From a checkpoint of a small transformer trained on Wikipedia.
Architecture: rotary positions, untied embeddings, some layers without attention.
Training: a variant of Adam for these matrices, 249M tokens.
Each number is 500 + 40 x the weight over its row's rms, rounded and kept within 0 to 999. Layers, rows and columns count from 0. Numbers have three digits each. The size before them is the row's rms in percent of the matrix's.

# layer 13 attention output, 64x96, rms 0.157, rows 43-63, columns 0-95
108:544456484548582489513511404506494500504520457486522521501478547409481505430498456492483518470435542487588495453563508481429588443569487506522426485527544494448475485457508497524436526543450527484507526535559528587490507483480501499495564449455469487512508436516506514500548471489558433520
122:562511521511539514478468469530558441513496468509511435451508544507490493483498554506519480533455477538503485484484490504475444481563494579533489530557530433543494573464514456475482484516486549520474458503418441510533464473425576514531524540611492471508492488495465505583478517577381460457
105:434485537552515517506506536491589481515488480507481399474490512502531476545486500516492495480516507442463411510621455434462501474461587472530493447440487467481454506506503519535383544491496561559522524556451464472506510544527559524466519472570513527562442522523499470542503488518478490529
092:468493477499526582488544493512533460493488522452488464505582450494415508521478512437473461515517590495579535536524509510424474429551472510489466481539414520551575516475466549495537540529491507569510509474526491562514482467559444456504504531561474445463489478557494474525466541404449478509
123:570491526511496473481452513512477495535478473529461483496514422495519513545502501507506439404497470483464535540539499526547502538481544506526509469515501516486524480477505513495499442488535456519479488463436384507567520523438555438572574413514542497520425422585473462493526511572480423548
080:511483527487490406519532524492550496532424433550413529524517479475541526500501480486439503476427494478474454480557507493433534447575462453507504469448565406459543522436465468534413534504430489438502499538525592492430517511465470472501500513495461475503504480514542500449518509452472494539
092:563540479452548469477470481509485513496515526460522531485427452523552488498509468583567492521494551496537538498484516515520480477531485522498472536515477518548507475484530490541509509463446500607387482486545491474568564489552420534516613494556517506519409448502513526522423543542553504523
104:525512544554587443439416459443547524470509533464453578490483508509464571545507461440494444473523517453508532474506497462452507461466510503450455506480491519507532498521485524513515508484534571510513563461491396485511527500453532531522503468498462529549519551552512542443580577564442539551
102:554419517525532489478483529602565498529452520517476522515443500485518522538542461510478469478453428472494495552550550486480523494481517410493512465442485540412473428526562536504492467456497507495479546416491497407507500509584518478467544467503443521406514514519487482468471531425538513480
096:447516542550466500531494467558453518470515595475459516467516426439501518537527537541541497513557512500502467504511454497459541467506490474479505555490527492491456524540483467456503543513457483574527501494393442501464577587515517438493490455419505509560474592480513463534419445478483452472
101:539462516475498488538517526510483454446494522542474553572495525498491542476431506462490541592508522503479486489528486518532551479508528441505476583525522561516455475566561448482541493516576516522451537485493535468550432459493502521513599598424563507490458445458504533464570497465557481536
101:505567526403487485473438522473552486447513475575520466482491452532478544477505540451488528569494547442453482545489558486469533505465542495491486525503474546544505558571543553498516541413546498464599485610557510459496522487481445518446456526511482480446539512505483527520495469423506526473
113:493495443482488486496533449462540494509486521492557491497469465561504483482486514470507541426501457486442452553519487485549482520485534486520544522508430485517501550488450506410461423420514563449545411558567456508522564561432519472506450503437482464503533551476467492495529466389452522533
118:523567453568492451539527434437498448431514533509520504495467501445491464495427524467491524511522519480463510536454508495583479547481488530498526582524513474628489567573485507482494462512537499558474474502479509539481498444529509459485490518391521515545500459488551498523464540541528542601
107:442497488476490456567522544481580490449482458447522487572450473449591506487527553538550461481501474478473495527478551535501519517486529452474499546441457561460481469491541528524521472449583442582443479446478447512559478504524590507534455479496431490501505442496550445499562541519488480520
100:553532511476484551536533461548500418578520509464507508480508537423489485470552450495521475488536515450434506552489515463531468530469512534542555536495520486521542524586452492518428505493398579541508475431482497519422422504536455528495484513521473437471492449457523452465519492532534542418
099:550461520442491494510509418504548434531492588487553469479483517529472494501488523504462487534495486487536484538591450455484494469496516474501538474484489503533495503461486478487468493511460482508509515467432492466574423499509546436434557492390579592513461465542489603532466498495494444427
096:484433472452429532512480531523577465530438530552544522400493502513497447561440504468540526478508509493471567540551501505474503509493550495464505542476450545494555439488472535488578417518491433460530375479484454475487498474525495548565491468470483482492509509529441507465589526497479510483
079:471479491515517559519611466488484565485476437527480506520471471461445472517490476471482468458518462480532512453458541528587512449471454509516461442499497515415452444449520457498561466489503517495434550522526517570529409491494494492533486560528540487540470533521441443527532499572407557484
103:564417508576542554514426425518506572534502557469487526534472432493498557483451465454483459458449498499575406446517537510547443484491458484549549502487459515581425524523546509492524519543534477514529535478477532471519488490483555538545485544513460520482486497538464523516464453563534521554
085:493531479493410459555487470468477504578548572506554503498509505538576470532531485502562453493479478454578571467517504495517495440535539463506479499452457546440453468439502529437578429494538486440460490565466479611498474483474459522493478474512510472498551471445522500472545466503481563482